{"n_kv_head": 3, "parallel_block": false, "optimizer": "muon_variant", "decay_fraction": 1.0, "seq_len": 2048}
Each number is 128 + 24 x the weight over the matrix's rms, rounded and kept within 0 to 255. Layers, rows and columns count from 0. Numbers have three digits each.

# layer 6 MLP up, 384x96, rms 0.162, rows 150-290, columns 0-47
090150184154107137116152075076082167070130220150107133087121072186162088171144130133118155168116152125136136152106105141137090102103131179135149
132101083081093112105101123156113107132115146095133137150121132145071099147114140113112124158081137091088128121158139155142149146103130121085111
156101144096116111138106176112125128083141129136144136145147162144114132152120134150095132162133105095164133133120138168120135115164183128172151
102047090127152114146122111088088120164088123086148141143102174071066118104147098132095100115086169103123165129154100126101138088132178145110135
135121128127134132147110147181128113137123124172141103151124115144078113039167099091105109127134167138128110141155140190144105179150131134101132
135120142146108124151159128153128132133145132131135177124139153118087097080141143128128126105137153116151091129129093126164119131123157149127116
117100167170090128141128137119153128152160143095113122141102120157147140165106139114093138149119096106126159118090149151135145132129133153077146
132150144139112142129130135142100108131083090117158130119111098096117115104105046146107129065149139147125114155095123152149123143129100154127143
120129136095113111105127120080109135080122131152158178106103073133124119117148125103136089095125139111120094132103145111130107098141096151152148
108111104104131154100107155131081130092124128141186139099027121129105139120168114122124098091138130131144135147135142171118125125137152101123163
104142115136115121118181093128081138137087150139103135122115143140108110141101125115089131138101120113117143130131088082138146133112119120133146
122146131116115130130158111162109152126118065170100089128125148143148114112136091127114158093108128123082131105119119137162150148129124125116146
102101091118131130160168170135110138135128121141146111124113070150121175103123141106107148119115131120108127142113150126092137148123159124165105
093165113091143161090105117149126143093102132124142104114114117101101061136121115159175152155104128123145115164086152133147148127107121126142112
135124116152151113131110136122110119123140108177135168123136142117147107124113091081124119111153133127133100122127154130151154121119129150121131
168119141111110115160136099119133122089085132102158107133117123136123067108113118138096144098135150115155105124110150120166186132133130150130095
158158131164087134110109167115079150158060100127175090152094144153159058119110093121144130153102143140126124149111150131133141157141171139114146
131133138168103135140149109086146188121175139102117132087116160131158096151147130110099132137152146128122127144107134125138094140136136114114104
116129135138105137120155150143107127098114135137091136120075122131172140118087125112114149089159172108104102113183162165110103130156103122115136
109134118119113141123115123119116137104109134118128153140131078106109141130090108140120136103137122107122150122125081110120103118138137094114097
120150111165105126124141103122099132093135152060121151154141112117131122120155127099078114164114174160139117133129113117148137119112102119148116
129104143137111137135151071115130141145170143143063119104099099121146135145115091133126118101129148122158116106101127130126105148145099142141144
128140162099160052165127133161143144134114120124123115097106102088109170118125131160139150123147159105143090135132105118131166112088110153163103
121163094124159196091127074103120135110139121099145140147122128114172135132119099120143112073177126161122109103124072100147129140137108116140141
100156067165149139110142122089102135211123112134124086140112114137107147092123119137158133128127130109164143109093149080108160124126160118104150
141102083105158131144094127130125122145158116117103147136120141137139124160161125108126166077128130086133086135131102148140148136149121138111089
128172130134134124133124119139117107131150133150168132124153123125168120169139132089123119154158131129122107212098172112102145097069118152127157
157126132113090167095187154118102103124104141112162106134105158121200119136140117143094105149138138134113132101131094148119133140074144146115119
117075100124123141156139189141128156162120138109076104164130132142137137144170139100148087134157118125166137058105124132153130128145131103115115
122137132110113145114156132084187126113147157136137090143109144131159114103142104129109139101131123109140137102131173125146113091162119150142169
135151144170119154138144118117110158117120119099100084121101114136116122172119103115116140146136112124083122151123107110178110142144134148117121
136117124106152122196107139142143174126118165131116167113141124118115138099105128100118134131131132113125173116148138120117125101123161142101092
103144145115115143135168175103145149110148137106094103134125121105111131106154122174128126118090117096113125139094122184158157123132153137145175
119136118144155121114117113160140145093145159126123130147117180179149115123119136106107112139139136145125122157154083130129144138153095143126148
116120131105127169142136137127123168124155132130139120144113080118107154144118133147110164113151117085089142129138127125124115137149125134119118
119142108067153140099102107126183120078164132112125103169111140112129101115164132124140086156097170128130130135142147119122143161146121140162099
106135086150143102150165131171080125126091139127099133114139157108149113114146147103163131100114174110106142116138122103156151129104133134087128
096126105132098164131143114141151100136155095122116106163110203086140084113133140160108141116151165080102147147081087114156137142141149154085125
104076140175107135095153111087132104185147119131146101183107152115137136108093115125103122138142107090110120138137116142143136114098134141154168
076127150096114152165134143159135105117091105140151111176134107152085116144105149132126157159098119125134120116119152113095114112130158160139152
084078149134147161138160136146100139122112109123172104107119135138136129151142139123140069124141136108162096165168153139121125120059115139129131
096124129114119111100119153183121089126144137157105145168131169131114092093122145065095135093076145134141153112153150137155063092146145118132117
114129171138121186126121151077095139114087147149106125140118129129146122126164140153138126143154122110120146145126124119153157094146166119143122
130128123110090107141128116117123107156143106107103146141134093173120083146127119114143157111124098129142142078152097083140147068101155142134115
139117147129142149161161177084126129116097136135169147122096142131168140078147125093123141161156123142157097127112150120137143117113151122112157
113133111134151159168149126141149135135143117087113122136145144108144115075137095130119067138137148071124124164118125104120150141099155142125114
135150108101114102108124160136160155121128117105105132141127158099113113177157132124153140101112156136109153146127129113123150122086163129200123
138130086093142132165130137104123099123130153134084165142083108123154108161157111132102128085141168142130119120140085102125120132107147126120138
150131160115094113114144172131132176138100085104122118143131124148140128079134095115085108119120166119143104112116130160151135128120128125182168
140108156073122150107195109150078127122102134095130128130110133110123175128100130116089105172133109109128107119134096172143100155085148171146134
092141137073126073129097132134116108120156143113124077167098149126154111126130108113142104085130125090125112124111101139163148141108082130126160
105117108080151129106142100163104125142137110109117145084139148158113111109108149136067103122098135129127107084104105121109133126084079114154135
100143080112093142091156149142127104105118097114082112151132153144129098166116108128135118172127118127159094117150127136122124158137152108148142
163115151106148144130130128125134129112118130148147145104129093084127132137153136131086055139066149131126125125144118129163099088118166163140082
139118082136139158163141144148126107148114107150112128143136131123089107136201114112136165125091207113158125118078185203164171155102171125203138
136162098082118110119110171131141137125105119141127183135107156127157139132113134122103142100086134114116114096129128154097142147145132173104128
152136143101141111181117145110175120181114122161118115125110115148142130124098124103155138133132135121110126143102139124153121098138087159139119
111086118096098116128121114141152174148160172128148144124106081135125123139113131121150147115125148110082119146116118100099099120131167145134106
128083113111097125157142099147117133139153140124118135137151146107142162091091177131108165144082095112088163123164105110144153145094136134146108
134150143163127153138168148114159142128122096106103152077135141065108115128129115113116087125103106102151123087160092152150145147143127147156120
167135104118092156120135129100145112146098134147119119135105126129124140102123138103137150134119116097098105121140148152137169114100128148141099
094133121146124112112125139133085161116147139152108138076152177189125157124117146109132106090095109126140108092087143105126134110123116140145133
127118145154128164176136131146092131075129150116141136103142155117166154114102145128102165127108120119117141143100094114118111143151117125155130
155137136088146132115127152159097133121106119140131143140119149145124138112157210121135126097152143103142118133130140123115134121120145156179171
171123139083108161167109131085110164139170134141123130105171122154114154129138107120091094153120102136158146131162143118138140142120129177137148
114158159129112164110116130140129123113108125130116182124108126153167099107102116132135148120130117116142141135117113166137111110142107133149153
118138118135139161158087150101098165095115141161107157135144124094112059147095105136121064142139107086147124142164147133138137107089142115139125
135138129164133164158116138128114126199152123110124128135130141102109130125132109116126153138103140110174122108129131152107130157132097129169131
143150137123113125121143156171127151117127081131168156089090153105128113113185119148120170137116135144133101094087121103128143138146157135119124
077112098095143123098126147171122153128149128116112106109098140138134139113095097125086108113130127142087151190080145096098091157080107154121145
144160129142141160122099170136160138145112115103118124123145125155130178096129143113140097089094120105122158158093122145117075132092191132116152
169116081164142097123107179139067103070143097140117115154091111126174112177129075132121127119100159130099134167156133116112129155138154162182155
117135078110098097117163109153092119114158108131094096129109121121169127154150164103138143158146141133123148110123069107135134144126146088119127
138095133081119145097154122114090122125154143110146161138094113113128115143142086168135135152125129147109095125120104125178118169113153138138103
110107189110120123123111168122150117134131110123149123140139115145151098147128093114119126122103115134109156115126131148118135129147125159100157
160124097099086110139114117131126143165157140111143096110147130180119113069117112132138114090097119115120117113120111102118119172137117105142137
055118103108130155103145155079091114165158080147141134175131185137127067119164113113117102123133136127155133111112115142154099091099161116105100
137070123142112134160092156165136153139139107173124144149128089136102126111118134099110118167153153101092157145077133124151090125106105131114102
108092143101155144142101109155114178116150133134119148183123146128110110158144142162134095164114161102169083161113124121119157148105176128097150
110097074130091110129163123135125102129125139144107102124105137107181139094134090117110103089091108173121134103111090096163117171095125110122111
108166096114128112077150130114147098126102140155123119123100168127099126133172105121132120107084122135163112100139173185133144124140136127161127
131125133104095131106103144112098145113128133140083155110092114160108144179126149153138147168096149116111142118158118151114100073158188161150130
115132120118106162109129115113142140130133116147124177064120106091127144118117106125116134085110161101165133118106157162167157128142141141135147
105154140137135135083137124182136137105135176139115126108120124111111139142124166087140085109121150132122135141138119116152148128152123108151116
126111045077140131113145086118121159127124089114133176106106147124126147107128145151148086108117172099130122151154111088153127163116151124104115
120095123095131125105105157157115132090135102139117137180123141154117077137084129116116121143110101139091132162121167134137119116123134100125106
120105129152120070142110170074098177161114163132133115112149102152153144121127204107135100146141128132058113133095120115106143090128115165141108
140152150137138158170091161114133152145082130114175109150135138123091128117094139123123133124120153112119099118141095139158129157128125135151127
167123103102131147108113105188097154133153115151109108110137121208106116134106091120108101145097110148115137179114153121117077139139118169158116
177149126130106059127149152083075128090107108131122131122098128152096161101142113088113089097110135118138072094129154095145150081123168130141124
126112102131138064131134089179160149145111178080128178141094165089132116156156118088113150112092149128130155115133155138143132125114111159125141
116113094137117110152112153122095196119072137160122102117095114110107140105167075106175107129166159103102134104164119149119100144129162137099159
127135120118134115160148121135179139165084149131113112124147170082172112108162116142100095136100126117136099139119147144146100125093176153142080
103104113158140140136085149158142121147121119132107128100146155139082126149122119114127145126075162111096161141152079118149097126104113136127155
104164135151148116133097111136103113130118057139152094125115122116082116140125157101133135149110124140148120150144116161119116149083148153196139
125144093147139126147115173106106136173128131126139097108116138080075173089106068107150126154127167115116115103135135119126121077085118125174135
130133082091163128068133167128100089114149137151110118174148151091080149124115102159120100119144139138118105171103129110124131132122144126114147
148110130090131130137100074083086141126135098121065089164103139106088146144096122163126143104137132099124137142131148119129113114174094118143139
106158123099079092149171130093108140102150124132076127153114104136141118141134117146078155096112136142079109086132099091111080123115123147108110
117174092124147137175176107179108142145156131137122128159141126145151140118127128114089093154118170126130088131154127102137125170166096173125143
119124093106088183113146117131066113102113160155125132084129141117132130115141135102090127179092148124080126118166093125137131130141141113141181
121130139156094086137166141099110110109141121138141139125114122129167071140121138092121120137104120113116107109127093136167138092123148137089113
082143128105113127175117162133129139217095090102149145115162174113159102129130167110095132109120115122122104119152134127134130137138168135152111
098061088131134130152135158113143167134117132093103123122088110123133140116150152121109169097123178069073118133156098095159161104108153133132120
103105129055104089099097119093113133103138167116127133186195159192114140113119106175136085093132129113174053132127124138132118098125100160135134
152133095101108102094204098100115143094125110056112105182136116152150116123116097107158150137076161117147135171095097110122139112128132164164144
110174168137154143131137079152072149130127097147097085129123084111132074139105143113126148103097140141143125164116136101122097171129119126086077
149124103119153143072104148124105130149112107099120132136118155110159174089141106143128138143157142106134147117134114075149104087108111117128094
129117131118112134127156136112140143111080161135127157159121129166161135117100125111107128125126116171138106141106142095152123149113112159149153
130159121095132098127092172116114138115103133160146144132153151123140123124140157083104116160091156111141109080163144080120150085139123158124191
145125155117106139136166151131123117175115152134130119106132135108129136136164152150134111109165140098124127133162132133189144106095109197125165
171147139113109131095162102128132107122089098130160109142175142119172178123107127102106083139142121111126126148121161125108092111156105169173137
145095128114142159156115138114104163139179109067104123146148096173118135096137111136087134098109122142089158138135118126185116133116097106146160
157176146108161138128052158107114159118097126091147146120096139151132133155187110111106131137124117082143150156133093167122113134136160149144151
135151163116135134151111163118131150138154101130133092158066097158113056127141084137108127140081147091131120139144164104132153158103187137114134
087100150154098082135123112137120116119157125136134143159136112124085138125153124095114126122147115126113146081121082128109122111138113154150122
124154109124135113137144120162128157161171136123196124118137157142119161108143129132137173090113135138108157134112133157147102166133176129127124
142148134117109149166160142136127141102135121105135124157115107132124123090153144161102139122168099097142129086129071075147126086091115126149135
174092109074148127160117150102133100137178101129159111145077118136113100096164103155126108114114174072109115156139149145126126098134119135139145
128133152115120090094100170138120150131108130166126140133172145128146122103136103139181130113121150101121103084143149133132089126131142116157163
145143083131104123112134107141120120095134113151140119137135167086145173064192120162136208158152194109130163144128130099179117121104088142154062
157163142109098201177151139105102136167121117176116119120124108108134148125148119130144143138157139128140180090126138128145104148125160149166118
132176095101124155130080137114108168119085115095141132139121150126101163131108117110103119149138177130120088067057143124125138175098121110117133
153127059082098168135152119080116104138107136170121082124094148049147144119153154124090129107142140132123155148151104115135147134126149125130095
110144147139140155175131158150168178158111152148085173076111139104087134117105160082130117131133151098138116131098088100136113146134135118102139
067129122124138114128118147174082132118137141158113126091127063153128137106151120116145114165131124125145107133082122137121120167119157139129177
148153078141079140126116132146135185168126134107150089157186114102121126118131102123153150110113154142134138181125155132163135137083096130150126
124136132179137097143186131135117089122127121139171177080134163121161138111183119130073134116096134102093131104148123128128065133107174133135110
114140102113166106145122147181126112129171136164115118156101120101084107123149123115112146164130158125150118146105138156181188127119135134138145
166124137148103150106092101116139141129139188158091119100131118115089141120152105109103131144118156098156138134121092105151130136134089151107133
131159119099099100091117132114121117139127158139116187122126133108111121105183105125108085099053110146106149148056125111138123111130132155170161
166131119141103138099160146100151162147101091096099097135151141098142139125118086088139125094121185113132076152124116195183126114119121133139128
123102132112160114127139110136077162149144096127119109098116119163109077130105078122134117123156160135077144129148125150147105150109158141142148
134097095133079145126132156121127102153155114142099130122124138114122106107153151126095131129117114090164140114148167144130136098118160164108142
139150146106130135108158166104117128090115137172092147154125133106099076114151130116115142121133131129115152118173109136146169155092133128118115
118144091122097166144137109122096145143184117157133086131147135166175113168102120112081155138163129089120133131137110129114070132125111118132077
096121100130157141183138135153136174099129103057091142135137144107119116131112112106083107109124158111085119142161099103132121107141137094104072
129120128120148140132150142135119101115149155168108104153114139101106136131170101087101107117090108107161118136103139151112123115142150142137139
086109160142159131136123117088141135182117114094113119074128115099088149132128096105116149128125125122176107114120148129164115145113155147102129
112100126122112106091131102141129154162161070112094099123147136155104114120118132136126084111088109127145106178112141140114191106113134149142133
148137170139122104149141138085068116146150124131122149158100103142110123118116077087125094125126148118085142119110127181156141132184160157127176
# layer 6 MLP down (transposed), 384x96, rms 0.164, rows 150-290, columns 0-47
085115122140121177149134116153154153148127116123128125083113097126134125148131120104109110144145140124144129144151108060119094099140092130112110
086117091131127150131138148111103076078111139131082191136112135163159113089146155130099131169156115079118114145135135126151127122107113128134149
108150075158124098174128122146099149170124175159131141101128104122157130159080147137134133106114111116166160129101126103138105118127107119096107
141162144139097122208085104086172095067102141138118092136157133109108113115099136143142170129067127099145138099091129147157211079111109138157100
094077166107152126109122122173142135126139112156161087137159069094155176157064140103131143126124128136098150096156107161101145133111129124129083
157108130136131098116118113135133134123147131105135142067134084165141103150123151132124118141175119153158116129131131126159141078129142155141156
145169143124120137122112108120110105092104178129132122117121117102125109158135126120142123126119107121117129120143160095143133144102120149143102
151140147143127129169080127091139145154148145106150142149148186118068084123113126157099152070148174131142160169177117135122131122090133143136145
111126113165180139168123117126106147167141091135121128117133126114157115096134106114107170133122090126185128139156152185115106167140145133141076
116141148136133131143132128132109111116143129113074131128123081157178065125126154126104155098154114164157111122128127125108121099173096115152127
117124137157169126183140113122142129104129130143153079099107069112122103177131142107103111086098124113121173130132126143159120134134100140153130
093122130135129141104148155092163130152108123163119135098096131107078155112127111101122088128137065111142103143151126124093105156125147117069151
099143149085163122099113184151108156091160162113135097120158180142165117105078143105139123169111092127126130137155090141115149181100174149137123
123112125148114131125134165117140139151120093096087105106110106122175111167154163123144175092092150148125172154145177137133104116164158127160179
096141129153107144149152098139124168140136176116131079123105069159121145101150137165124102135136126099085133109128143150118078115144105121157079
139114120118123152118126108110128151099118160164105179153090101089127118088125146124114109127140149128166081117099107110180132109143152120119121
146139113117128140137174146156131189097157126168135097086106088112114102109142172103161122115142117140103106113103094149127128145143124117076107
157073111135164125097086135148109077138096126150137171163140122140107099155130100152118164122098124090105107138157149168144170115133110124104124
117153106147097167122165135157146123140075139118095140105144175128108162106142128171107105177146081114148099180129106123127115095132149092130122
109101076145161152182130108154098104175160151133135083137112086143127103140126121098118133125128130143146154110123151150129135139119119118135091
209066145144122126136161164134126117102125117105144164157120156119125135141122128135147138092141136129144106090130140111094128125123142115154137
103165125117137137079151138126157180112103113110165123105111075139124123170124134151119131123134148138125123080114115120132113127143132132124146
140088101102120169143128162134152124125133133162094104117112143145117110118117157108153160121155091131176127119160133129136169141150103121138120
154084142128134149173116128121121132113133133113065107080126139133108134131116120132172161137136122143132114153132149110138118133125155145117127
131089132141127126123140123169123158137098150109065156109130073162112152088128124127110141131138135116148106138146146128100128136124159128170128
125121164127113112113097121104091100127136104084143110157107117152132107097128151121100097135096120146125153101140169140134124179102089148162107
167120089133111136190148151131151101146120140151129115129145129164162144101150128119124168119102109156156096101153094129181167148113096077117077
097136121125169114087103135117078126115133118175134084109078145159118116140096179112131099143129116145109074094137126098131116125153126146118054
124132093130120124126117083118125112119117181123129106159173147084133078135131139155153173162141140094141136136107133096170104105158051133156088
140126109136171096111142112114109126096143168106115156096153090133100178129143159146134167134123160115100117151127136099134112120088148120150099
161078130147126106095150162126127130096101098082119134129101115146144206117142137091106086107108101105105109097104128128131135123139087108106137
122152162176150139145100146142113129147117163080158110117072133131116117118157112108136138118130103136116143126157148122135155090112080126107133
152175120168139126130090161092092076122110098124140137092109083120142112147107101136164150161120114150143139148142147084134149098104085144127102
105110087152173142124140137172104116126164101111127083146132094100160132146166072143102131114158112111097106141147157155165145144110146141122098
124105129102136132140130129136128127134138113132172155122143106154146111120106124093166125105127123176109179097104091148138113086119115128116101
150109119166080098124097112131116106116099130132135097179091118130129172102164149120104163149109118109148146156170135194139147084100127145136146
084113140169157138138129123087146125114096119132107138125070124110156147142146087132076102135140083134104137156100181125115108102149097105125108
129129128088108160057141095095104126099107126110138119131101161146126098128124131093224145136102123140151137109111109126127129117083170182120110
119096140152134160128130113131115117089097108129144105107160078091152131126137132144166135148152134124141124144149162083114111141135104113106143
116117110097064124109130157125124114135145125134154168111141071148119170162111154110146114127114130164131120121116147110101179147107179151148137
127168149130123109109078136137145129103100163144122095141177069155157155094182094123110101129129139100182091141111113175182099155142120110196143
103139128103165110093113090117142150125125115165071134117143128126086107183100146126152111151128140089132133125106120154140145131105165115122118
142114154074132156120138162097131113090120129115164115109172159098128145147070114123125099140149142133170174108113090129122135140147125104128149
101135170105132123105123118151129166104085142140132144099155110121158186094147169124186111156135095114121119121096090096097112161117148116099155
142153148091123124112139122121138124118130132082109116124125142091118155166097166138152139140148105102128132100139106120121133097125151123106129
129127098100113114122123133132180130110114124120191142162154078109152122126124136133089163061146126135112103088141190148112137114184141110129132
101123095132116102041099135119144097132159073147170113121140087115130137125154134122136135132166112140154140143178162134124122143107120151113124
170098113103133124120137149120107147165137122124134114116130127130105130158121138146153090169103124115131121136134137114151129153127085132134121
109109111145152140097128110156165105175187110133125155169137107135089116128151110090127122132121128068153148135083104139095080148133119142145119
110152107110122091112105135118162093110110145145106106142097178125104149137127170166120132129092143123149103101132107148123118111091192133147112
157145109145099158151121122100104176132158167094129174123133131135135102111121100085111141154111110171131127124120117129152141087141136103174089
146144138161162140153160116120134136122119114128170118146116100124142133145138139179127122158128170119135128107130124105068148117142128145145131
119096079124094142144162122127183155156135142116117108117126076156133096122149117141141124094105116119125142129134128173110140123132107137151171
148080154149116143149128142096167137115127152120128117099106180115121138160134150158126099132137107137126101107111152087124094120129149094101167
130095167123167110119124147091109096063132122131156180104136181163147097100110148129111135138137190149106197125132082144145105140145081096130130
148165117141138134132100129159095122147110091141118140119127163128116140122148127121084141184142135120131168099102110133123094088142113121116097
089157137124155110109111145131112131121142121091104133163143113100122119144161137140111105056126169099096122157138130142130110127108136119120169
130160119118156122142158122125129156152114113133109111146141019171114123106118086119094105138147130122107135147124135137104127117114132131123149
136130141140124137110118106113179151122140141113118126134106125173153113119106115116157096128128156170160119113117117113117130120124181076132137
167124124129114194109131087118130149129152129157127115107142133117178127119137106128151145149158144109151107141147147104119105131136048106127138
171129133127087168168165142158124156154144121110110155126148142130099100083100131131153124148135142143112111122157117154097140127150108171128122
135157128141121156136155084145143141107162137110114148163173166139174100111125096117127193112144211146099153123124103126107120134106152107148140
096161132079094129107172155131151124147117149127133124141110100140118129134158143121142116130130127162129110134138138118137135148132142132132134
109085141140116152123114149136150114142113151129179107121092105138140117152062161132132099120152113112139122134122143154128116130146132154085083
077123091133112119130159160110153087122163144103123099089155152108131129102110121159103144111138165167114113114100122141123153109139171128169157
163078163119114148154096097119120108154138102115083144131161105121084149097139127113110127168108120114140123180126117084148132126135135118116093
133123111138138127121146113118160126130146154145166111129163180113164169106114135123083130120135131142140131113116145132112112125150128125109116
142092141114121151114156148108164149122163139143108150129094114147163138066114147086144120157145098078169083146127115114132116134131152149133122
113139088141136134164137132115115129150125101128151130106154233134149104099143153153139147127095151183132144096117106143135133151122137113122149
135162150121092138163153083095126141153103132175153156123116093111135114125167133060143115156157116129105115147081118127137113088157104138145089
162131110159142093107125148125133156123132149143113129119123075131133085137161136116147113151151133105164113127167168116123115131099077083136127
146123189181155125139109127138153157128108122099163110161122147117128115116154106168125119150132145149141151117112125094154112127132078091142168
127157150134147123132116140098120129140105140144139132138137099105161114154133124146156183099084125121096100118100159131134178122132144106102124
152143155112183140114114163105149172132163141140080126113091128156110138188132142106101154104120172131153095126127129128142140102133143123109133
101167132120119111112125103166133151136061083117071103153125086107152151156109163155127106132127119099110120125098142122122107128109105146137115
120116119082129091122139123115150122070145103151098169165139098146147133120146124152135075128112104135119142156117115115157093161127147140132127
161130140138112089122087085101114151193105107104119126162065163108133110116138147160118122099132129150151129101134142120139107112123152135136120
147167049138123093130146106093123092135151174141122143116122133108147077163124145112167144107134135138151114122165117125157152133148126136151150
160151138141163135111104157104113154177130155157098111143128134133102122125180117117091140057134114160107132149130157106108128151134148156176095
152112149110129142110164141155127122053153134117147082124140134129142144090118101156127166136140122115155138156126129150114094131163108176126124
204123162162138137142116126140102127105125106070157107140120222143126095144144149165125172137120091159106111114152126105132131105117127108142093
124136111089101123111116116103165104124064091149110122151120167101127083136137101118103130120155142133117132079088136139116145144106148139087106
142119129105151148130084126122135122146118135127111134148122104133105128161110140110124116118153132075097125129135156139121109123121124138130111
092089134093111141129147144159136123094129137148150092106147121097142138178119134125123097116121095143165169134170163113098151097179116119115121
119128096156144134122137155135107108104128146105110118111120121114138083181117133129083091157133092187111141145134159098126081078128113149109149
168095123128110146137138112109152140113081108102120135088134129138132140167085129184149145165134134106136105128159158124100120164156099139102090
111092154100127127153126130159130170139125082104168125165166079136137086074161173112114135126138123107118118124160084141127141110120126158143159
085104135104143148094101090150105155145114108148150150147143050145136157165129116140125149137147132101165120085108150096164109101122137134096117
115132138112097177155138103129110116144119095141167108158152021135138096132112077136130148127127132113156174130130120081130072139126094138145152
108095099120146073118093148155152119126101139124140121138128072148138137104131103119105123104131130126143107156090199151111134180157133162127134
152127138112158146126102155130163137106112104134082082117128129143134141091133097124094147102141157175103101126144123123124116120186099086101108
114099090119138144117134104150113142151155150121101160109138024136143145099116114119127136147119105136185068113104132123159078106098085154172073
127082141153129139148119096100147124085121164115131112111132121162115134091110119082147144157145130128127103158119131083088112140184105108126139
095169127131126104140166148132162163128131104107151153123179115096148109072110120146105125128094134130167125129105107137143117154146117117105204
155145147095127106163150157168118131097159112118118134148149127086143161146124116118158120069118151131099139086107092123130128135144172134088081
162085105106096128144106132129153118133119093156124090095134147131110109139186162093155144133124107103144121142089110122161128108148100117096122
097113102127159172085176158130091139107146111128122134095116140136132096104108071107139194130129101138136134116130148144121133117141155107143145
096156158091080158163144129103102107156131084153157108131141094137128107089144132137088139123117141144072121130121142153137136109105143119131126
146152122100113164109135142145122114106104114116106118127158108125155128128123118105108099094134107149139172148141140137096162128121125131092164
102095144156166123128076156096162152107099114091135110109122112136115130141116113159142148149095086102095120141091149135143098127117138138144160
086061112133156142132111064132167088104135080122186156125116146103146090159159133157126147144156152108125119159142162157116121101130137152181086
138098113122121134106122107118121085125184148149136128123091139118151171139109147100164147128155133120119117102143126136166128140132183135097120
166100123142158170122094112112099107137157129114148069151137093159100108154093136115101191148091123148163085121088131116158129109118129094091126
079119114101095154119136119146130137110116100110156154103114115139085110106138135133165115120144133168106172124131132133150154106143106114119102
112097113152086111114154105141177139135102111125141114148132143158133117116116152095093124077122163142127134124143173114134158109190161119096127
130131153126110131090133146107108116143138144132158146089134136090147193156091167108147108142125126093094114101117067139101147115091159161075098
131143109149146126173143141118118136133149197136140116119135100121104115190152134140097121115155091109137139082121094131123138093136143108136132
124129100089086117121142115136095122104131104119180118117169109169164122155128097126108056174153118131146099135116119141099137116146112132112160
116128125135147103121110140130139088102127152126122118149136185087116129154104181143120105096119109122131138106131079140152168148083140074090096
169095099097139144132190114093113078115149111152133117139099126116140134103134102137135161107109112107115140080128145149158136120111136147119147
167117108120154147093119131165113088064133116143149159116111118132114165163133087146131115138128126110103129133104139190122093120140126092094167
128115105130123107102117141118118132199145162131113113123140015123136130103139134136135153162108118148120129132089120112119122153109147147150162
087099139087094113138139149142123116120111140106122083126133108112134119116139113103120115111129088115090116139153138141095156137154107141088145
154120107100150159165129151120164129110140110117160137139150204094108127126094113098107154163133100119130141092146143119131111147125102111161110
168158113159161125099143157126124123100150163135157160073118166146083146143168167094136152073115149118129124106136132085150164123162174122123137
110124104125129117124118129127141164132137170171136117079111118115134177151118179139168115132135157110126109111133200103168149095094100149099136
136132122113154128081111146103111122133113162155154119135110166150125137116102117104166064115131100105097116104132140113104155114113145111112115
128104135121141136132109125160155117143109121129121168103205114094119146137092135116128163151149087141165127131170125129148149165142104084116136
142122143141127153135106132128156109116165166100147152128129168097151128163151169112138138118148132180122125117137132127157136137152090135099150
113125137146096157155148119141154147082132102103112147143154134139131095114124138143115141144115113115133123146176119121117110123134103091128094
108141162097137148135146126115124172138079134116161135114106093105164134140150141120137126117121085115081112080096144101081104129127138156136106
131126177144164072091092143121130128150110106127125138141146131097154152126146132120165139167137113109150116169116079125117134160125126131099175
097084081133133113126127123135179139149111099146133128124127094117179141161125108119152136150138093093091121122111114125151101131118103128155117
166103138150148153139132106171166135117143121117115111131126092151183110141138120103181107137103130148169134105108157094113100154171108120098128
112115138096107136116144124150113127089137124124140116161116064148119097097154135144109120126137117084138135124176124134166135132157117099184131
098140087111120154142117121117130124144146138125080084142094097170118104132121125082116125144123110153155145122151131148155113111161117109122113
118095127081148145168129132144133149133147098114111145128142058183158133145159124113124150153142104123119075122137142106150118103166118121102125
107131194097124137140119165114145138096135087144146117090111134124144080111157157146142139143118092167120118081143107067123138083090176146117121
133150136094100106149159142177122118102139094160120127136080173137174112129117154116143121156128068124163137121126124125119125134130081120085128
102124072123144131161125096141117136166122150127137129144101117116156143147146140135132129122154130131140141121130126160132114099127148134154097
106155118103181146079131135143149164133152152145098139152101114124169109161082141128135156145133108115093098116171147117105171122125143128087132
160151090127130158136101108113145161142150155142126107135129121171097114113093112119144093167095142185135144098143114100091123149138145103130119
131115153117108104117134116166151101046143166114145144160134146110107136115089116129142139152131107138158141176115066176147143117141106125128052
126107153125099112119150136143134116123117093146131122163174114122114154136141151113133136133175130091147140117123162074120156126134120113130083
138114126155125123153157125140104113147123104118129126130102111093158209129128125126140114117148108155139125134127114111124126146161144150133142
123132140135138135172116099125084139108128114143122118090139094141105119142117134150113044138155128130149138109116116157134115077151128151099125
123124123150093163145146149128099132112126153119074131130107098138168158142155118138147158118137139126140149150116131158125117112102173103141122
156141157126149129128126123139140107115150115106112116125129126131171173146121104160125160137141178121116085083139147123157135141161179131135165
142112104129162126130082140139090113147134131118102140138150111102199130148117112121141075126124136135152120064162097135103098116135154150104096
146135098185123163139093121115141137135124123120127157109137102105114156125153116121127125147098092104096109119094181130123095126121094154135087
131113195137139121125073101119131150109091113116108144117147180111161122163125164116164123151126124147150139097148134121124146127147172089140166